config = dict(
    num_key_value_heads=4,
    norm='layernorm',
    norm_eps=1e-05,
    bias='all',
    parallel_block=False,
    init='normal',
    init_std_down=0.0059,
    learning_rate=0.00166,
    beta2=0.98,
    decay_shape='sqrt',
    dataset='wikipedia_en',
)
Each number is 500 + 25 x the weight over its row's rms, rounded and kept within 0 to 999. Layers, rows and columns count from 0. Numbers have three digits each. The size before them is the row's rms in percent of the matrix's.

# k: layer 5 attention key, 256x224, rms 0.0866, rows 229-255, columns 56-111
# q: layer 5 attention query, 256x224, rms 0.085, rows 230-255, columns 56-111
# v: layer 5 attention value, 256x224, rms 0.145, rows 192-217, columns 56-111
# o: layer 5 attention output (transposed), 256x224, rms 0.215, rows 192-217, columns 56-111
k229 117:417489500509511480490512493470506488494484511511478510481520474515509523483490484504478498496488551492501524506511501489491530502482484490485516496537501536503495480545
q230 089:519478474501448456485472491500535501509494515509525535532485498477470538545539500475521564521519464519499513506556467449536513526477525485523503536495479494466472467464
k230 097:538504537470531524505487494511494483500503489509513473495495506478511460504502528514495456513491477494514477489497505527463508526524533519512494502446517489506495494477
q231 093:492478523540531479518506470454486503505499502487498475473525478459525475488500449516482482525463506514462479473507498482509537500470494459544565496476519521528522528512
k231 114:524507463483449499476470516512526504477510511489508475511473511484464483522499507502510480514518438493476466485479506511529475524509521511545480524445502487457499511457
q232 101:502491508510503471504464486495523526515517508505507522495478499460479465511498478509502512535457468516487535494534515475533528481503482445530493490529504502501483480491
k232 094:568483504517473530551523501491499474540494430484501475471496532479481506518531493482508464544500431491500465469508477539519489490514531508490486517478449514491546496494
q233 120:520544501496514430501516545470532510548470497466504482473505446494475485513474498532509495491461514500523488459493517512530498480504505496456476511485527498494552514517
k233 116:433502478532481480515499492504492472506475512498464518491515515513504494499499479473492498475498535497502516481488464496480522466505476496514521506502495514538498483533
q234 100:482514479465518488519490538494494513502456488486536456455483506510446530490491554524493482489505515457522519500493501517459488447597467492444512472486490507486500522527
k234 111:453513491540503454479507483483491480488493508488460525506517473499500514509497489498486490503504542505514516481501478492464535481473476491516497491510493544535491475507
q235 093:525505474498473532495508479488523488510501450504484481556501466506524474517484526479483491492521510508504513482471490504512526499477539500497513513457493522488503490538
k235 098:519510474488507523484461511524485514466521544550495478496494523485502466494521473492510481519486458493495456500497529483499468549508506525504490508485499476500458478500
q236 098:520505529477483490462476492452492502529502487450519503512519461485490479508480482485488473494531450497478472474526484469456481487510514490504456538472464526478515526497
k236 116:547509496479482505492487500496500535492526505520519496483499495498493498476513510481519474515522465484493498510498526528506482548512515509496503487474499460506507507481
q237 097:520499445515471497466459506491533524501474500492530485523533495483517478506491519496500447499531473474489423456514472522500520518527567457495454513490486518479498503519
k237 098:541477552515530496553512469514494504499482478483512535483496449487505504459512479485499533498475499485540529512500494504501503488489457480486505492513530469532516513472
q238 111:503446546490470529522487486449517503467521500463509486475518463463539476496460499510485442510514479474459451525499526493509470505497445487482469512491500489476537518503
k238 125:555508485477484516481483511502492524487514504522512492499483519486477486499515509491515490518517460499486497500504516498517491537506520520511517501474484459495506513476
q239 107:472490487483489549467488530491529569495531510532530508538555543516499475526477511500501521525466497495485522520468467456519518465468497481479511495513464478506493474501
k239 104:558458546479526467497435501516507470513498477459484461495465482489523494514548476509482496519485424496521483517511469520526491547521499521490491493461484487463525551464
q240 111:506513505487507457501515499501461481500474508462535489476487481499493530491529484459523519449492473495513515534506481552478471473545499491500509478497491477508494488508
k240 117:435508496528502490523509500489483515499494507511478508490505503514510499481462509495484512475481568513499505483494524496515515492482493495496487507542515553514496462530
q241 100:489482443485485465518523463508503468476487499514498490494437498479447522549480524533462527522496444513522496480507523446456474508524469534520540465497509495478512537490
k241 097:456548516523511469487488503518507484508442517488516500483512510517527502494507500496501463517500527440488553488535507513510560497495539497501492506510485532523505471482
q242 097:493476534518479499532502494482504444517511496460503491493501437457517526509494542514493536534489471512482488540514498514487509489494536486501542498513501463501552511484
k242 108:570509487478509525474464506506499512481512520520508487522478526497473480507522514497509475506494442498492473497508520480508514553508519509509477511442493498483507510449
q243 107:484473482488474549507517454507513469466471495490515442496503539494518495459485551515493473571516483438482471512519489531507513527518516496486458506532474509472519510484
k243 113:558506499469468505479487500496505520506535464501515497493496493478468504515531493504514494522522435489482501481522532466494499499489514513511514495456489477512507515443
q244 100:544498507497514531525465505515451505547512514518538507538545527478486452477488487519474488509519492519474472460554533504498436507516551500530475512463514502527487536498
k244 098:568521492507549481485508501483523497487504502492519508497483489499501486515476523470513503488498484499532497513480494491493523525494532479479470499512501498470513481512
q245 107:486468547512497454500510509455483466490479479481512507498487500507513503470485477544506460461547495466538488488484463488496515459563471498490494454490479509514513533526
k245 107:452539440513472467467489493499510490487480515494488471495489501494455533530478507499484492520502491512473514469519498512500500491527521515514513528480492523525499482514
q246 107:503521486501511485465480501520505505509497518530496504459447510496456497516501498486494537449495485528560507519483503501505472497470472518482492467491533488465494486539
k246 120:446504517501516486520503502496482470507485476500486515492523507501518510497493500509485501485487567503500525507497491509478511468495484498479516503530493522517489491515
q247 101:534515495463492536488492511507520509489502505464492483465547535535464527445516494463508514517474559489481470540485515460521478498552495509460517530509463506521485538512
k247 097:493454489488532476482485510493497507510507468483508502528491512471519495524473533506496495499511440508525472496519486499470482489492503500534481478459511467474501514473
q248 101:503476479517498482489473474484511467493542500493508482499513474451507512502536436520496469548490477483495545499506509488543507520490486496525511494489503544453479494495
k248 112:529524498465479504500460530496507473499499484492533489490491511494460488533521511492506467531535447484501467462511497505494495528538544503512491526430483461485512516443
q249 100:500515490492498463504487498505492502550523501512483477488479485471478478557494470474511468504537462489509497430508559486527488482516508508591501515486491496495461514499
k249 093:539497501506590521467517479525520466492468496443514537499533522489504494480482499473505542454490492510508486545477487499488495471494505520482478484528497504518520494495
q250 108:494447539469502559500518505500487498485519534519487481519468504488498534454497493482511512470548477516482518495520463508475518474520525543491533482473483480498483509489
k250 098:504509475497501483513549481506469490507506482507507510494513475521526507548535486512498498498491525522489466519470506507491444533489478472489458482520495499476515479507
q251 098:515478521497521534488499479476493508581541520483543526558514490534510489542538510503485515517531459503469489522546475505490537488483553476492478463500457518500524488461
k251 101:540475525460475534498466525484502502496511462521498485482487467504508519493497489534499504519496474507494507514519504498522486524491492484476514502496504496469490516467
q252 095:516486520481499510484495498477518544517491489493480556464495507528510492532513496522495524462449478552487528553458490487472470525534507511443528504544506490493523462504
k252 080:488510482479480501478490507497495472534507540547499494552500508496484491481478522478480501503534528471505472471531506525494511495507456537540480506469518517487499542515
q253 087:479520481490533503498508514481471504542490480514491504493506491504495522535516507554494509500515504519476538456531490480498482495510540488490516489479504535524512501469
k253 079:523479522483452519501484487502544482507467487476531503522476508511474503489518508457495484485494496533486479538537524490514502489514494493491470493527478494526528515518
q254 114:511538513465504484456482509522496550558516514485540520493532496555479514537527480444521535477480492514514512505498477505468469473541512505476484512522470498507470470478
k254 116:428486519510532484529504499463497478497480493498473503488509483497524509476480499514472495470510562511520503496488488522488508472497471502489509491542513502520483508548
q255 107:524496489509501495515577509505492496491466508464497471514482539532510496491477485501502492542432524475475478489487494516516526492534516565542510464496477495492514507533
k255 093:539479533484534517495497498509522519512505507500445506483484466504506508482464519473504529472507500506544503529514466494515495526478510470499457495471509541455504484484
v192 087:495521459536500510510543523482434462500509482506483507515475561472494514478546538507486486503512496514484495500508529481509498508498502537558529487494453493470426523494
o192 087:537484515506501480539475494504516468513494507528496463488495485480529492509508476514510481503502494505452485485512492483500533522482526505572503494497501502493512489499
v193 066:524520486484467494491510438517461520559495491517515443480460504491478471520505503505498504545492493458496531537529469474484461478481497527506486482490464530501498560490
o193 073:482518493475519495498492509491476542494500502489502520461515480539538483509503456484543466462533458490508498517481507484523457507559463505455509501491488485549497502521
v194 098:506460436497504503486531534496504484457521508522519485505516475506553516448542519536460447501547504506519479494493491536489491505505496504510538528490528548516549532492
o194 095:473511501499507473459489485494509501509463521507478494507502555477498467474492491496448511495493484476561539510563451475533493476488513476497471487502521511483496529481
v195 124:471479501482522489480479548534490471516553517501508485472511522450530485469493540483457471515502504516484474487500531490447548506526477515500493497505508468450481493487
o195 121:534475524464538475530509469473494485476496531504510501530495489499494561521494527522498486501480524499499522510486476518478491495460535509474498505502506528506507497529
v196 092:504517476489492541513483465519470488444477459509501500474462525478508489530492510484474470503473509486496493563446528522482524498471452488490513451506525504423497486477
o196 086:495522490475486432479546504514498506473470474461547517498513482507517512499529500519522478510532523500493512487492467482511480488529533550501491495490488487492446512580
v197 075:505479497505483531554502482510502522515471483506502476489467500504431471532469505475487496500490490482506514527511478456478497488511483477518485518493562510486536504521
o197 081:479533517498527517476515519503479547486506511492495539459533479499524484510538508474523484478521473510504507524474512525518471512548460509447487481483480491515465517519
v198 102:518494507481512513528488525544496519463501492522482467455502521459494519463453524462459504527483501522460460501509489461516545502497486476518495557501507503480518465468
o198 103:497510492460556520452494505504489538481513529516528517517497451510509474537552497515513500507537483514494472488503481539448478485517526498412454518500482497525456505515
v199 096:479517485485508506544511506463506497481465476483501522485475480533535519496510510529522550511508501491495520480500543522526468523504481540451501435503477480519497490524
o199 093:507456493499488512496504487518525484511494495483459483527496526479493526486467521530517514500510528497469518475493486492503538512476514541562501492515506508502513475505
v200 086:486527456475493483462517481469466535584500481520502478529494480476470529512514483466524526446517501509525558533525502506517485472526532509483514482464525537516489498503
o200 088:498484478494475517499505558526501508436500515509506487482496537501499502496485525473522481546481534490530484515576542509529498507453496476517491508524487502477487478478
v201 096:493430553501484500491476486518542496534531531485486537509543458557495461549501496498512491466496483462520500480496505543498497518530501495468476490508545466521513499515
o201 092:490517523542481495526548487467496500485492511447516476495503525500490546472480534499476534493465515494539528556468514487507491497497450494499524494477530511465545515519
v202 097:487452565500498514496454500548560490495530557496495520505577475528540457503518480507491476498462489503479480514474473538517491535520482508450499493519480471523494486490
o202 095:489511518494491477510525461457522482518506475417517472517487502543483566479480519534476530494473525473505500524457491488478523456512481516484526497480533519502507510526
v203 097:502450514488489522543512470467544492470484484480495506512476423535528466521521479539535483476544482464559524498510528557510492509497496501461490479499539504569544502516
o203 097:478498517545460520483509522504529493509503473488473507533511543471469528467461525484466513532484498482522540487529517490525498506492478508517504499505525482472495485492
v204 120:481470519536481519511465513547532510517532516522448504496508547526504500541471469501501464517468508520477486519499485520489523485484486515460494489536488462504483469492
o204 109:505519516484512468508533464454485523504496505492542503490501468547499523496513512542497503471486500462487474502433502500454478517519515538442520527478490476486520523551
v205 100:494465468518488544545498548513490484470481484493470525494520502536499492528464536514474473499519508494506497507483529556504505521528442493479496468504556494512511481524
o205 097:494491533513518468475563480520518506475436524478491488495511528474503557471533548527480521489495530487501514514472473500514516518496499545514505482490509516447505514564
v206 073:507508468491519508512520510493514463436493496490525539530551453490537498481546522560490461498506491463501458483455516581498471527531505517477537488503482498533520505484
o206 074:469476493511481484496514470493528465529476488471453455532477533494493527467461475525421540502485526493497527512529460456528548465467515498548519485528519545492509486501
v207 099:497503529463501513544446462557538516488512491479506515491475464453475506532453483463484491506496481498503488521488514524480525494491491454486499531505573518450533452476
o207 094:488523505471513506448535534483465547452523509468518524514510486512482515542511522475496489503523497495538517514495483530488454513519497503425492506528475495505469489529
v208 089:484538515517489483473490463469503488529508507496462531501501510535481478547545439474530492487465501506501522504476480493484490497483484528462501452500495472517470497504
o208 086:506516485518458483554524508477494499483500496521541500532485509511494499492489510524498475553491522478450511481478550499494519501481516512509494529493470488489504493537
v209 073:521506494527507491487469489459471522512465485486521433481448516474482457525461557471498517515490492492491509556489459428475523477487478484500466505505475498483510525515
o209 075:478497503478514536487497502521501527516500501512510551453510438547523480516507489483573477475510475548485494522474514520509489481567499511460507479453501491522473520487
v210 090:482502474512509470476507501464500473532516514486554469538476483489524462496505505551507491507553498456514503510507517502468467465477513518512490504513489497469518543529
o210 091:506480523504499485521491475474486469543517484504442522451536514508503526486437498468502491439452480504534548538497474476532490499530478490517533453502516514534532512469
v211 103:504536477497498489461507486490484503487510484508490450479439525495488486529514514499489487509456486528472506525499500426510514478474496510481484489503468493460437504472
o211 095:509482511486521488523491482492490496507526494536553520507488441530542502540511465510542460517530494506439478461483511509469459478498552549500475524477493501525486514527
v212 095:508481475469509495526503492495539496481499499460516498467448434479501493520477504494502478470511478503517521500505525493467534508468495497508508524503597491472526512511
o212 094:473524507517507510482503506490488533483525533512488527505543512491486476517501532456500490510496483509537545518501477522518450497491498518478472495505464494473475504496
v213 103:502477517482511468491496473500544486534562566464511538479473454488504482506513502492488485464532490514503489462515511476473520514503515501515518553502558491511497508515
o213 094:503491527530508518498500501471497486485539519498476500533492522488486471517486512473438513530471494491518513531517499535487472485479477452489476499527516519471530478465
v214 079:506480484520464501501475520481432508523452470473520473459474541515472516481465556459511526506504496490519534502515483471488515475515497462511451512501528515466494522507
o214 078:498505508488516532483491527522481548495491526555522525455523487503509486518522523480597484472522473548508497517483505510516468542529497521503522492464486482491511521512
v215 098:510472464508505535543495488483502500473438452518468464515529454549493474525496507500477495535478494492487499513479531554547489546519475489455514464497486509551556480511
o215 094:475477506487488507483550479527531518502470520454475478512504503495506572458508493497502521502490529499487514486480498495515542462504490525480477484479514519495475503544
v216 074:501521466513484492472472490497444501531489473503548447506470532458489496496476489474501492523511497485509502520494467457469514453465514463542478520486512528468486530493
o216 078:495513509484510488482487523506478519510496500525507535449516464535501472526498486462546477458495469521530500533512499512520464510548489482481522490498487484529487516491
v217 093:493530495508508512512505486480530500476479511513488536526505458507505517557533506549514503506511490448462478481486492533529419538506481550479541478509459488529540501512
o217 094:465476482501508514501529464486531494518489481447473482517475510516510501465458473533464515499527527470475512522482484499482590450531505490510482478513504541498511494508